Weights of a small transformer language model.
Training: a variant of Adam for these matrices, 667M tokens, 5046 steps.
Each number is 200 + 30 x the weight over its row's rms, rounded and kept within 0 to 999. Layers, rows and columns count from 0. The size before them is the row's rms in percent of the matrix's.

# o: layer 12 attention output (transposed), 256x256, rms 0.0596, rows 66-100,194-228, columns 0-63
# v: layer 12 attention value, 128x256, rms 0.0587, rows 67-101, columns 0-63
o66,104,219,192,203,208,222,257,203,190,239,229,159,171,201,200,218,243,191,238,245,220,213,231,178,237,221,192,156,219,256,232,169,268,219,208,172,188,184,213,208,168,221,198,267,177,222,212,188,249,185,266,242,186,194,262,211,208,220,206,153,164,163,186,145,202
o194,100,167,244,149,193,188,226,199,204,167,206,184,166,222,226,202,161,194,165,221,177,204,177,277,199,193,190,215,225,192,208,256,184,252,238,158,142,168,234,192,168,227,139,144,198,151,233,230,210,180,173,223,186,170,194,224,194,242,206,184,229,152,217,202,234
v67,103,198,252,177,217,149,216,169,192,201,233,170,199,176,192,221,200,179,237,204,244,235,200,249,202,231,223,191,183,179,186,200,227,219,163,227,188,187,181,199,216,209,222,223,192,236,222,155,188,244,170,193,255,202,241,226,188,175,148,204,167,157,193,158,165
o67,097,227,219,186,205,172,213,166,122,187,231,238,196,162,188,208,217,247,154,300,200,197,159,184,237,195,247,223,192,170,186,207,196,242,138,190,157,224,202,200,266,206,170,235,205,278,206,234,190,199,167,190,168,209,209,172,227,187,189,229,183,166,165,223,159
o195,097,209,234,172,197,240,196,199,175,144,230,225,233,155,197,210,204,174,175,160,164,218,176,221,231,225,181,261,283,168,234,166,209,210,169,156,207,217,188,218,220,185,245,174,201,224,259,203,125,192,213,204,178,191,221,194,201,248,214,234,143,192,173,210,181
v68,097,205,176,206,184,205,230,161,188,177,216,220,197,195,181,235,229,230,187,236,217,202,217,176,163,171,185,104,161,196,204,229,185,211,238,195,192,219,137,176,243,157,195,229,171,232,170,192,186,240,199,204,184,219,173,235,220,184,205,183,187,215,217,213,196
o68,097,218,190,182,230,228,196,177,150,126,244,213,175,201,138,219,190,184,193,219,223,233,191,209,216,191,235,189,239,225,154,185,233,229,218,203,175,145,228,246,226,176,215,221,226,243,263,201,188,224,230,213,222,169,210,227,188,195,192,217,220,221,220,188,219
o196,098,189,169,196,201,222,223,188,173,246,267,188,152,184,184,162,181,205,173,220,193,255,198,159,186,258,204,180,196,216,189,226,222,181,215,122,240,207,185,215,217,203,180,199,164,227,224,236,154,222,168,189,181,155,215,189,212,229,206,206,175,228,227,199,196
v69,098,245,192,209,225,141,211,202,222,175,242,243,173,206,214,199,223,269,236,169,185,220,175,247,206,194,173,237,160,235,214,202,169,196,241,223,246,213,165,160,196,190,200,256,168,173,174,208,219,207,143,172,180,221,280,232,195,226,206,234,159,203,224,196,220
o69,098,172,232,276,196,237,177,273,206,239,226,162,234,205,205,221,191,173,233,172,198,160,129,210,212,185,150,211,182,190,162,149,233,234,241,215,202,183,215,190,129,198,221,202,171,184,231,177,210,234,227,203,221,201,220,209,199,229,166,183,252,208,205,175,191
o197,099,147,227,210,166,218,219,234,242,259,228,198,235,210,206,196,182,205,213,189,219,158,183,194,168,187,192,178,222,156,177,121,201,242,190,184,221,184,181,166,182,244,252,172,167,145,200,173,122,186,266,234,219,187,258,229,212,252,138,191,138,175,250,142,183
v70,096,166,244,181,177,254,212,183,176,221,145,193,205,209,224,151,203,186,182,211,200,210,213,213,167,191,227,180,229,162,199,211,220,218,209,170,192,187,269,189,194,270,194,183,208,179,227,233,186,221,224,134,169,162,168,210,259,210,268,249,210,233,225,166,210
o70,102,196,234,215,223,171,168,226,254,242,228,187,218,235,237,157,205,207,187,225,218,198,178,202,230,151,205,180,211,209,199,187,250,187,191,227,215,252,195,211,175,218,201,207,145,174,229,239,263,203,205,213,250,215,217,246,243,152,165,177,199,202,167,165,187
o198,096,222,155,172,202,188,211,258,224,234,192,215,209,182,184,199,205,199,191,188,187,186,195,185,201,178,202,180,189,176,107,238,124,196,239,198,217,188,165,237,248,155,219,225,156,197,223,214,159,139,206,216,204,260,183,158,192,140,183,188,235,225,213,214,163
v71,106,234,178,198,171,265,211,210,230,181,176,217,185,231,195,178,212,213,248,220,219,246,219,211,185,209,204,241,211,232,185,224,181,242,203,215,189,216,189,243,221,220,242,224,220,194,199,203,190,211,189,230,190,230,254,180,148,198,159,250,204,186,207,197,225
o71,103,195,198,189,206,185,227,196,197,182,202,185,209,222,225,154,248,211,218,243,204,224,158,215,176,199,244,243,211,164,189,213,212,181,181,179,213,225,224,187,228,176,227,159,217,239,106,231,220,140,196,193,231,191,198,219,188,243,205,211,235,175,168,195,197
o199,095,183,211,225,254,175,205,170,197,195,248,185,165,243,173,138,170,171,213,188,237,216,179,217,186,232,222,216,263,149,179,181,232,243,173,171,229,165,192,188,182,220,156,186,202,191,137,178,224,196,237,191,242,157,191,196,185,219,201,173,173,194,240,226,180
v72,108,170,164,198,182,213,267,198,204,159,225,206,170,175,203,207,254,203,217,176,219,184,187,159,194,215,212,103,227,208,233,249,169,219,203,183,157,179,230,228,151,173,155,216,190,191,180,212,166,238,189,180,222,176,151,222,248,210,156,167,176,199,163,151,204
o72,115,226,223,257,242,160,191,192,151,184,174,177,144,213,152,215,213,187,204,183,214,215,213,163,274,252,238,203,231,200,197,206,187,183,184,190,152,139,211,211,199,158,279,182,199,197,207,182,242,197,221,213,171,196,194,267,156,228,224,215,218,191,212,218,194
o200,109,232,171,151,153,202,191,197,187,192,179,225,239,174,182,207,156,210,223,119,202,176,149,186,210,238,197,241,210,222,211,191,165,186,182,221,193,176,231,199,198,172,222,251,257,207,214,174,183,204,195,238,237,161,193,134,190,219,217,238,170,196,213,172,185
v73,098,211,255,192,181,172,156,176,178,150,233,229,242,175,217,198,224,205,195,189,240,246,202,214,134,184,206,163,201,142,220,213,157,239,173,145,151,168,211,154,197,268,186,151,196,212,211,172,140,194,185,211,228,237,187,223,173,163,205,193,215,173,173,154,161
o73,097,207,181,234,177,191,194,179,214,248,273,239,155,182,207,166,152,255,181,193,198,189,203,172,221,166,168,264,179,183,171,217,137,207,176,276,180,192,195,201,156,213,201,198,223,232,175,181,206,154,195,151,176,198,190,176,226,226,252,259,209,160,199,178,154
o201,104,245,208,163,200,254,192,204,167,244,171,234,224,200,186,176,214,233,214,220,208,216,225,208,189,165,165,224,244,224,164,235,196,232,224,216,212,186,222,210,238,235,228,167,126,211,215,143,239,186,234,164,132,210,219,150,226,240,168,211,153,189,179,178,188
v74,102,160,215,213,186,183,183,216,222,207,178,209,181,218,198,178,182,207,147,232,208,223,221,169,233,220,212,189,219,187,213,185,198,171,209,183,244,211,149,202,220,180,200,199,227,161,133,203,204,186,192,225,230,189,201,199,169,210,196,189,193,260,166,245,218
o74,098,196,238,183,193,197,226,221,212,194,175,196,215,160,235,186,166,214,187,241,175,219,223,215,162,217,160,206,197,226,169,180,206,195,227,202,182,237,216,216,207,235,276,223,254,192,168,225,200,216,175,185,234,198,202,260,234,234,180,197,202,194,182,167,146
o202,100,252,190,123,212,232,190,234,211,235,167,179,208,206,226,140,221,216,189,230,165,257,215,192,207,168,194,141,186,208,192,173,167,171,187,231,214,175,189,208,184,169,181,228,174,187,182,175,260,252,176,234,185,202,165,224,191,234,158,202,242,199,187,174,155
v75,101,195,256,202,181,235,172,157,218,152,249,223,250,178,192,176,164,190,171,202,181,183,220,211,153,180,234,215,198,211,183,228,182,184,196,272,172,176,252,229,219,200,218,212,185,207,228,227,172,206,231,217,177,239,269,204,183,168,207,224,231,173,234,179,238
o75,107,188,202,190,207,235,173,222,227,125,216,229,259,244,213,202,183,175,164,240,151,245,250,249,192,202,179,238,225,179,124,214,217,205,113,215,233,242,193,194,219,225,194,220,218,242,206,212,244,174,211,197,171,183,167,208,208,173,209,224,189,242,265,214,152
o203,109,249,175,177,214,171,216,204,246,204,237,234,208,208,187,221,206,194,184,227,207,172,175,220,153,215,183,208,186,214,244,245,217,196,157,189,196,170,193,178,225,232,127,194,211,198,224,209,176,166,211,215,172,190,177,195,184,205,199,211,244,218,246,215,149
v76,101,238,176,194,189,197,227,209,183,260,156,169,181,201,200,200,227,247,171,221,173,184,217,225,236,207,185,153,192,247,203,182,226,241,185,234,188,184,138,258,138,166,209,203,177,183,252,218,246,207,185,170,269,226,154,230,279,226,281,145,199,178,159,224,242
o76,102,215,157,201,203,173,136,163,224,197,209,239,168,184,173,232,178,191,169,164,153,206,193,151,217,218,228,215,159,221,228,167,192,220,206,305,205,166,149,183,162,201,183,226,137,206,247,179,197,178,190,229,251,199,192,236,172,223,214,225,228,204,191,171,192
o204,092,227,131,272,224,180,160,206,174,202,194,192,217,198,199,224,214,196,209,191,195,231,209,194,224,222,211,145,189,203,153,192,193,199,174,175,217,128,170,226,195,199,254,226,242,197,241,185,237,223,209,164,267,174,195,206,194,150,198,160,192,138,203,175,214
v77,100,183,246,200,190,238,135,202,167,169,195,210,189,182,179,186,272,144,213,160,220,201,172,172,194,235,160,197,222,210,201,209,195,227,196,239,221,186,195,158,217,223,207,231,240,209,250,238,240,181,217,241,265,201,214,200,199,160,194,242,216,197,218,231,172
o77,095,170,220,236,184,193,188,190,213,213,234,246,188,176,208,191,160,218,245,199,170,175,183,167,217,234,253,213,222,250,226,242,187,223,156,178,186,237,262,227,175,176,204,150,227,173,196,175,193,163,232,175,139,231,200,183,193,164,213,256,187,146,206,176,224
o205,103,191,196,243,185,215,246,206,224,217,194,196,145,202,243,185,188,227,181,194,252,186,192,186,174,203,192,191,181,228,166,168,196,247,189,213,183,251,184,189,229,203,220,183,219,214,196,232,243,228,188,226,217,226,151,180,239,216,214,232,191,144,203,173,177
v78,100,190,292,185,256,183,214,215,233,224,216,207,242,182,223,207,228,235,211,184,173,168,209,209,172,184,178,173,188,160,191,199,163,225,178,249,301,212,192,173,184,195,180,135,202,177,225,211,217,162,251,206,173,212,183,175,170,192,217,184,173,175,144,195,170
o78,091,225,247,183,212,244,147,233,231,245,167,169,209,205,182,215,187,173,163,230,149,236,183,222,173,153,200,199,202,211,249,193,221,251,208,222,205,173,228,180,199,220,193,202,184,174,232,194,227,241,188,252,185,218,188,201,160,233,189,161,245,226,199,168,184
o206,098,215,171,202,201,203,194,149,203,233,201,213,228,208,177,219,210,246,246,261,186,256,232,239,214,209,190,251,240,203,194,245,225,156,190,225,233,265,195,169,155,177,186,132,201,216,177,195,204,173,198,215,218,212,224,240,169,173,236,210,223,254,215,148,145
v79,117,159,172,186,187,224,219,175,161,179,248,202,226,197,224,212,186,193,237,188,217,242,218,205,162,206,178,165,214,131,204,202,171,195,178,209,220,194,181,127,212,239,253,160,205,240,207,243,184,251,183,209,197,199,213,228,204,200,168,193,171,206,225,237,179
o79,108,183,150,215,224,205,180,178,203,259,167,215,213,175,154,202,200,262,143,241,188,205,193,204,277,163,204,152,193,244,207,230,214,203,222,198,187,235,159,205,230,186,196,229,200,168,276,173,139,183,265,197,210,223,211,238,166,178,220,192,234,229,160,203,233
o207,105,168,215,131,177,240,208,179,240,199,239,192,207,263,250,212,217,199,174,194,172,261,149,194,192,119,208,162,206,160,139,164,150,212,184,206,229,212,211,159,177,185,208,169,198,230,226,195,165,218,189,189,145,211,205,184,254,165,195,244,182,205,219,145,223
v80,098,176,205,181,236,160,190,189,202,199,161,166,219,187,215,186,185,228,223,190,175,223,230,165,207,168,220,210,171,237,185,179,158,147,186,182,163,225,207,195,232,176,199,247,169,208,184,223,240,181,184,207,207,231,149,198,152,198,257,165,225,227,137,190,270
o80,098,250,172,214,183,218,215,207,206,207,170,238,177,178,203,206,222,220,197,187,198,206,267,170,177,183,174,188,171,148,171,230,171,213,230,254,223,231,176,175,224,240,212,179,248,191,184,178,156,237,231,153,176,183,167,192,195,260,203,185,149,214,181,180,194
o208,096,260,202,180,209,192,120,152,163,177,197,165,197,166,182,222,196,181,189,235,139,199,259,195,172,226,214,246,131,150,173,272,221,195,246,188,129,181,208,206,160,158,214,228,219,219,215,245,224,208,209,257,180,241,210,268,134,209,182,161,206,252,191,185,214
v81,099,206,218,236,238,217,151,169,223,193,240,168,185,179,217,224,197,158,261,215,239,173,221,219,182,223,210,147,216,187,186,221,181,196,230,214,172,218,209,208,241,167,227,234,167,190,147,213,122,206,199,191,188,198,259,200,259,193,231,160,207,174,206,194,156
o81,107,192,203,206,152,229,205,226,190,249,208,216,171,221,209,164,170,190,171,199,239,153,173,243,174,240,248,207,203,213,205,213,181,241,199,192,240,186,262,181,164,189,200,182,189,250,220,163,204,210,223,179,212,169,172,197,260,207,221,214,188,188,197,239,228
o209,107,190,192,256,204,204,188,185,203,213,237,244,190,203,217,200,233,139,212,137,266,159,137,213,149,289,218,260,224,176,163,160,240,178,175,222,211,186,209,173,175,164,200,224,163,183,232,201,156,174,194,236,216,178,223,204,178,190,204,190,189,204,203,192,191
v82,088,163,184,237,180,186,213,188,192,149,247,182,162,187,231,163,197,196,198,204,174,149,195,209,167,158,189,187,169,216,178,217,233,184,227,194,177,205,248,156,172,148,202,197,229,216,225,143,247,257,208,173,184,204,152,172,228,164,195,223,230,213,177,236,199
o82,105,184,177,191,203,264,157,183,188,191,186,241,228,184,194,226,187,145,221,168,212,211,153,230,208,245,184,195,175,169,182,230,136,178,212,152,152,173,206,201,184,226,189,226,232,251,276,224,174,190,185,223,207,199,189,238,221,210,201,240,184,205,272,169,235
o210,090,188,162,243,242,188,199,168,237,225,220,207,209,187,235,209,200,218,240,165,231,201,238,152,188,266,215,178,79,204,173,222,193,161,189,212,170,196,197,184,228,212,182,227,226,213,155,167,204,167,227,225,184,212,193,226,135,180,166,207,198,164,206,178,225
v83,101,219,214,188,158,190,209,192,225,197,138,178,165,190,232,209,222,158,171,189,165,173,221,175,208,154,201,199,180,210,200,210,211,235,160,202,193,205,200,249,204,243,184,186,180,244,236,143,241,173,242,238,251,173,249,189,203,181,234,184,142,207,208,180,176
o83,101,158,195,102,205,236,219,198,234,193,210,148,251,212,261,202,190,235,177,199,161,230,228,185,202,116,173,215,178,238,192,191,240,219,210,202,201,183,227,159,188,216,160,219,211,183,159,214,209,199,199,250,127,219,202,191,205,211,201,208,227,200,201,217,216
o211,098,194,168,198,197,182,220,191,228,185,205,199,203,226,254,210,245,224,183,254,181,163,233,170,206,237,223,179,165,244,211,189,196,229,180,209,168,253,177,209,192,197,154,209,221,203,235,192,236,155,208,237,215,235,232,163,183,195,206,258,216,215,218,197,210
v84,097,219,170,231,163,267,143,184,166,191,234,166,212,198,156,225,201,152,246,227,162,175,176,159,228,178,201,252,178,203,173,167,177,218,206,226,162,239,266,211,212,180,212,225,247,201,173,144,158,186,180,231,228,230,275,241,234,182,254,198,195,252,193,247,199
o84,100,223,153,196,169,206,201,232,196,222,182,175,192,232,199,198,212,206,214,173,199,140,307,180,179,152,198,134,236,201,210,222,215,154,230,237,217,241,189,259,205,211,217,169,214,164,145,191,262,199,203,174,193,247,169,194,189,239,197,216,198,181,222,196,248
o212,102,150,151,192,213,182,183,211,232,203,235,204,187,241,218,166,207,208,172,206,232,210,221,154,145,223,208,161,228,224,280,187,204,205,160,224,187,211,194,182,210,204,178,248,232,180,194,194,198,197,227,237,238,226,138,216,174,218,228,201,247,152,266,185,153
v85,096,224,155,197,166,195,185,201,203,221,207,218,226,182,204,184,204,133,144,237,178,222,188,160,181,171,163,177,196,137,222,134,148,123,256,207,188,202,195,271,228,130,175,243,242,232,211,247,222,193,242,173,148,224,174,161,187,212,196,215,191,262,192,167,222
o85,105,243,232,190,197,178,192,185,225,219,228,198,208,225,222,210,172,215,196,161,154,235,236,246,197,220,217,174,207,189,197,220,204,221,275,211,198,168,206,210,157,232,245,197,222,172,247,224,214,198,169,181,209,156,154,198,172,188,183,187,184,192,203,244,299
o213,100,217,173,137,185,212,185,222,232,214,228,155,189,193,194,204,174,208,227,181,197,216,231,186,151,269,216,219,139,187,180,200,180,176,198,151,165,251,251,200,158,217,145,182,204,128,191,171,202,208,169,216,196,196,208,219,198,203,153,227,191,173,292,178,224
v86,089,254,202,199,218,171,205,178,171,195,238,189,171,194,201,165,157,248,191,186,202,241,210,203,235,217,236,194,211,164,177,185,178,187,153,170,255,180,189,262,218,225,178,130,217,174,183,191,162,188,170,198,188,199,220,172,213,200,232,212,173,174,192,223,180
o86,106,171,186,174,221,183,185,211,226,190,239,172,238,229,213,244,210,211,178,213,200,191,161,196,222,176,192,181,184,213,190,210,202,228,162,216,148,189,214,175,223,230,191,207,167,223,224,223,210,187,193,273,216,180,214,258,254,212,191,202,185,217,254,183,181
o214,094,232,199,204,230,254,189,188,188,138,180,200,145,131,219,166,214,212,239,196,166,236,231,198,193,163,203,195,220,178,219,168,208,177,222,186,152,179,226,213,215,234,210,192,224,157,170,166,173,200,221,225,214,221,199,177,182,178,238,205,219,168,250,197,212
v87,106,241,178,208,182,248,152,178,199,272,174,213,191,234,211,212,167,229,201,173,170,203,185,175,190,200,223,251,197,222,195,164,191,204,195,171,215,227,147,242,248,137,177,197,209,199,188,245,291,197,169,223,131,212,180,209,192,201,214,175,166,224,204,177,210
o87,097,198,314,272,223,181,192,229,174,189,191,194,218,199,167,234,182,192,173,208,189,128,129,169,236,214,221,202,229,216,285,205,177,225,196,198,194,156,192,182,197,200,173,211,154,192,220,157,173,255,207,164,184,156,226,188,202,168,161,211,181,225,223,206,185
o215,101,180,220,284,221,185,217,192,183,289,243,196,211,235,212,160,202,182,189,184,188,189,214,123,154,203,222,186,206,211,188,216,159,213,185,170,173,221,190,207,190,205,201,241,202,221,193,215,271,253,188,191,238,185,208,176,201,212,226,185,209,220,199,209,125
v88,101,207,189,152,165,195,165,154,192,188,198,200,199,175,198,206,195,160,246,216,181,216,207,181,216,173,185,234,195,183,222,215,157,178,195,199,183,215,142,248,223,244,226,204,278,218,183,230,234,201,163,220,172,234,234,215,219,166,180,182,146,178,218,241,256
o88,103,202,218,232,191,161,185,161,202,214,192,224,176,180,200,206,202,192,181,195,139,140,199,139,218,231,194,212,159,244,216,196,206,153,173,165,159,199,217,230,172,161,193,200,218,197,231,243,181,219,217,187,213,209,192,249,123,198,197,231,165,168,197,205,195
o216,095,173,185,169,223,166,221,222,210,178,209,182,157,165,179,186,211,184,196,238,231,208,200,226,179,183,188,145,173,190,194,218,187,187,184,210,209,247,228,142,266,228,160,178,231,164,173,202,222,231,183,178,123,245,167,209,194,228,260,199,214,165,210,192,151
v89,089,208,236,253,199,192,218,219,169,193,204,212,175,185,207,183,261,192,221,209,243,213,188,205,212,155,196,205,238,209,165,169,194,198,217,151,202,166,163,199,246,213,209,164,195,175,129,201,140,198,181,206,231,167,222,216,207,199,195,187,229,214,183,164,187
o89,099,172,169,213,281,217,195,207,191,228,216,178,269,204,202,173,219,211,192,193,195,141,228,165,204,235,225,185,196,171,194,222,202,210,168,188,208,192,183,252,243,254,192,223,217,182,139,238,162,184,214,164,160,157,187,238,142,256,201,198,221,262,201,147,232
o217,091,204,173,158,190,211,230,202,241,226,284,170,157,194,216,213,207,230,216,156,203,154,164,182,187,206,208,241,233,147,199,209,189,204,180,217,240,211,196,219,179,129,225,215,207,233,194,211,158,249,192,211,180,220,217,157,190,239,186,185,197,224,227,164,237
v90,110,157,174,221,171,218,193,211,189,196,176,173,223,211,210,219,220,201,139,207,184,239,181,204,192,197,168,114,187,164,215,255,231,220,193,190,164,202,153,155,206,216,178,204,148,224,171,167,207,181,210,168,185,177,177,228,219,260,229,163,232,235,188,233,159
o90,102,225,151,216,193,166,267,171,219,224,225,246,202,212,175,154,165,159,206,162,280,214,177,181,210,215,165,237,229,210,215,94,153,238,220,190,222,189,195,216,172,196,142,252,194,225,183,212,160,225,224,191,296,209,157,184,217,205,161,188,209,134,177,148,208
o218,103,201,245,164,191,190,170,191,191,199,212,203,197,209,226,122,191,177,159,182,172,175,159,175,217,199,207,188,224,244,197,180,216,195,278,151,184,215,185,250,189,234,261,206,157,261,216,260,159,216,198,174,225,189,210,168,223,158,175,154,221,232,121,269,224
v91,099,201,190,156,198,170,259,203,200,187,234,232,174,168,167,196,250,158,230,199,223,202,235,182,142,207,178,154,226,162,242,205,207,215,247,231,234,167,179,206,233,225,195,206,249,197,216,221,237,209,187,147,165,170,159,237,227,177,212,196,197,206,192,235,214
o91,091,194,197,208,168,197,151,281,170,232,234,200,162,239,234,226,184,189,198,243,223,203,133,210,184,168,165,200,188,174,232,182,229,225,169,225,218,195,263,205,203,195,223,236,269,186,158,209,232,167,197,218,193,201,169,211,231,250,192,195,186,188,212,217,209
o219,093,199,187,189,169,192,220,237,243,200,184,204,188,145,207,194,198,209,207,232,211,178,219,184,150,170,199,220,194,200,189,223,207,196,207,259,196,245,211,181,202,200,212,232,256,224,167,198,224,223,218,198,262,179,191,195,217,189,193,253,190,226,182,209,189
v92,099,165,180,233,219,230,258,178,195,263,204,222,198,225,233,236,190,230,180,225,161,203,190,147,219,232,152,174,205,175,213,208,196,168,213,232,221,208,225,175,230,147,227,215,228,217,169,184,253,191,212,160,220,174,205,224,190,199,213,236,248,218,209,228,201
o92,103,160,232,226,249,193,238,217,186,178,179,188,172,219,223,192,188,171,205,160,206,209,170,223,213,209,197,221,221,174,171,166,248,202,199,135,198,255,263,213,140,229,168,202,171,189,159,192,203,220,203,168,218,144,190,171,223,237,217,203,191,172,160,193,233
o220,110,250,199,199,202,188,192,186,181,194,182,233,214,168,191,196,206,241,180,191,214,223,185,165,183,223,172,247,235,238,175,167,188,212,213,228,182,197,179,240,162,173,247,223,176,209,231,191,210,254,212,258,180,226,200,219,175,160,223,189,201,239,152,224,212
v93,098,227,186,220,170,291,157,204,160,211,188,214,164,253,185,183,181,165,191,181,194,180,204,208,167,206,235,243,205,187,212,216,217,208,155,211,222,230,194,215,170,202,220,206,213,223,201,191,170,131,241,248,225,204,240,235,184,203,242,199,193,168,180,207,180
o93,097,221,239,198,196,201,228,194,200,157,229,200,231,232,185,189,221,180,202,210,193,196,179,186,231,148,275,206,202,185,160,227,226,193,185,212,153,183,227,208,227,223,195,164,227,157,191,221,268,212,216,207,221,213,211,244,185,221,195,209,201,213,231,215,169
o221,098,227,203,207,182,196,205,194,200,176,185,242,221,238,162,135,218,206,207,258,209,196,213,188,229,231,232,196,209,220,179,205,226,199,192,225,156,173,178,230,227,196,199,204,257,188,254,184,231,207,272,262,252,223,181,183,151,209,267,162,231,170,194,219,162
v94,100,172,243,202,187,205,197,182,175,206,217,191,218,222,180,235,209,177,159,224,186,226,192,160,195,210,234,133,199,157,181,236,202,180,177,192,248,214,223,171,189,181,174,214,194,197,211,136,247,168,175,231,212,165,150,176,279,234,222,201,187,255,204,196,190
o94,097,193,211,230,227,218,195,184,177,201,209,215,205,202,132,173,181,201,176,214,237,208,177,217,214,191,227,225,252,167,206,199,199,169,102,166,206,183,232,260,261,184,210,196,179,214,254,187,136,239,193,206,192,228,204,127,183,172,199,184,163,200,182,194,185
o222,095,214,218,213,244,212,178,201,166,186,166,228,204,209,145,142,196,163,237,252,201,156,195,168,223,149,213,194,199,215,209,241,183,200,216,182,201,167,214,213,215,226,168,229,176,168,191,238,190,201,182,232,193,276,158,169,201,192,207,217,218,188,164,157,186
v95,105,196,217,169,187,209,193,179,204,185,213,200,172,169,154,196,171,217,242,199,158,207,167,183,232,210,175,261,189,214,183,159,216,231,235,182,239,213,198,240,255,208,188,226,237,177,205,218,250,218,184,238,165,224,280,161,162,202,174,247,237,161,199,201,192
o95,108,179,162,241,205,213,228,242,276,194,269,235,186,219,192,162,193,216,202,193,225,237,240,222,220,286,188,184,197,201,239,151,218,208,209,182,212,235,213,169,143,213,231,170,172,168,188,164,168,140,215,164,208,159,134,207,193,193,184,183,224,201,162,172,170
o223,087,201,204,240,182,193,226,202,180,189,188,156,169,204,231,192,193,201,221,157,230,193,215,190,159,219,203,191,196,212,194,198,180,275,202,156,192,185,198,219,189,249,241,183,161,189,127,244,208,268,197,186,151,216,249,148,147,223,235,185,230,158,182,180,200
v96,108,210,269,193,233,208,194,174,246,231,171,240,162,213,216,162,177,221,171,200,203,239,196,187,189,217,203,157,169,256,213,246,218,223,140,208,221,227,195,195,218,195,161,175,165,223,165,228,263,161,165,210,233,199,221,165,159,224,198,253,181,207,220,246,212
o96,095,207,220,207,174,217,186,200,208,183,201,172,198,179,179,193,186,146,216,190,227,239,198,164,239,156,165,216,183,206,210,201,169,215,230,189,204,208,189,188,142,219,234,190,174,212,215,208,118,173,304,220,158,255,182,177,213,228,229,147,202,204,176,187,149
o224,110,227,230,216,193,243,197,201,221,206,190,230,234,202,179,172,182,238,238,213,216,249,220,173,182,188,249,214,184,209,192,182,229,148,184,209,245,188,221,166,202,241,202,170,172,208,180,198,192,275,211,235,196,227,179,199,235,193,195,230,169,235,216,155,148
v97,097,143,168,185,181,181,230,213,184,157,194,211,217,191,201,250,192,210,194,181,177,229,203,168,194,170,203,270,195,213,179,230,165,189,212,244,206,188,248,255,145,201,190,173,146,220,257,220,175,145,229,245,255,238,224,156,233,209,227,180,204,199,249,243,239
o97,105,218,194,204,179,215,212,219,174,173,208,163,204,197,244,232,194,243,144,190,188,213,235,151,225,171,182,208,170,190,183,239,227,202,230,179,229,235,151,203,203,209,186,223,210,155,233,248,223,159,160,218,234,182,207,201,195,205,202,181,225,215,171,246,183
o225,096,173,192,174,235,206,232,201,152,173,205,152,190,208,203,216,181,207,170,211,155,203,154,242,205,230,201,212,191,192,237,169,180,207,205,179,202,172,201,231,252,163,193,195,125,222,212,215,230,186,202,233,192,185,239,172,202,168,164,208,183,170,222,267,213
v98,091,187,195,147,223,219,214,239,179,259,179,252,158,226,228,205,205,225,220,218,217,204,192,180,219,190,238,184,207,184,229,206,248,222,237,206,191,197,125,195,186,177,208,217,205,179,162,234,273,196,214,150,184,206,204,180,210,236,198,149,197,196,234,180,246
o98,096,163,209,183,197,227,227,191,177,138,209,247,195,157,223,196,221,157,212,242,262,258,171,199,222,265,204,211,227,236,172,173,203,233,244,236,193,215,166,233,159,222,167,262,154,233,214,169,187,180,212,234,251,183,183,197,226,198,240,155,219,202,130,202,211
o226,105,177,233,193,208,170,223,239,158,176,200,195,221,183,180,236,209,199,168,197,177,226,184,139,236,245,233,183,268,169,224,147,210,224,191,216,232,171,181,208,272,180,246,230,156,220,204,219,216,268,227,209,178,152,190,209,185,229,182,174,196,184,173,192,194
v99,098,241,189,195,213,174,199,183,188,198,174,218,195,187,216,220,147,225,212,203,205,222,237,149,203,172,238,170,176,165,182,184,182,172,143,203,238,191,202,241,192,186,198,151,234,211,188,209,181,239,235,143,126,195,193,186,120,165,204,205,202,211,149,228,191
o99,089,210,274,152,210,198,195,170,212,193,172,195,175,203,212,196,230,186,189,157,231,244,242,196,216,177,160,199,208,221,209,206,215,200,206,208,189,191,188,185,225,223,219,282,180,227,161,185,174,231,236,233,226,192,159,267,190,233,247,194,213,206,195,179,163
o227,100,211,236,180,203,220,182,126,157,173,194,177,148,221,179,202,206,232,204,167,180,243,201,168,226,154,193,260,199,192,212,184,200,213,197,211,185,158,240,203,192,182,185,208,181,185,189,135,195,199,200,161,187,152,208,224,211,257,228,207,186,217,235,191,174
v100,096,188,153,203,219,187,255,231,223,233,177,224,165,211,255,195,258,255,158,192,216,210,167,196,249,174,232,172,223,254,163,188,206,158,181,216,256,214,260,225,192,153,154,219,174,160,184,180,213,219,256,207,257,208,154,196,191,201,190,254,154,186,232,234,235
o100,099,207,214,188,159,221,188,212,253,221,205,235,172,214,216,204,222,145,226,176,202,153,168,179,201,195,190,252,130,131,174,211,178,137,173,225,170,153,180,209,153,203,217,197,245,212,204,203,146,266,220,237,226,186,162,187,203,193,166,200,163,212,157,163,199
o228,100,218,218,211,181,242,191,219,216,207,179,252,243,197,209,161,250,171,278,163,170,202,242,150,202,175,214,207,197,148,184,167,190,182,192,177,223,208,240,206,194,234,185,175,219,214,182,190,293,201,194,211,211,208,232,182,227,181,188,206,195,221,170,160,153
v101,095,175,201,170,218,217,214,199,210,217,242,189,231,209,180,172,162,259,216,225,205,155,220,220,189,208,190,198,209,205,184,207,222,183,222,195,193,180,232,178,227,189,228,247,175,205,231,225,199,199,244,212,150,174,231,205,197,210,218,278,172,194,186,237,164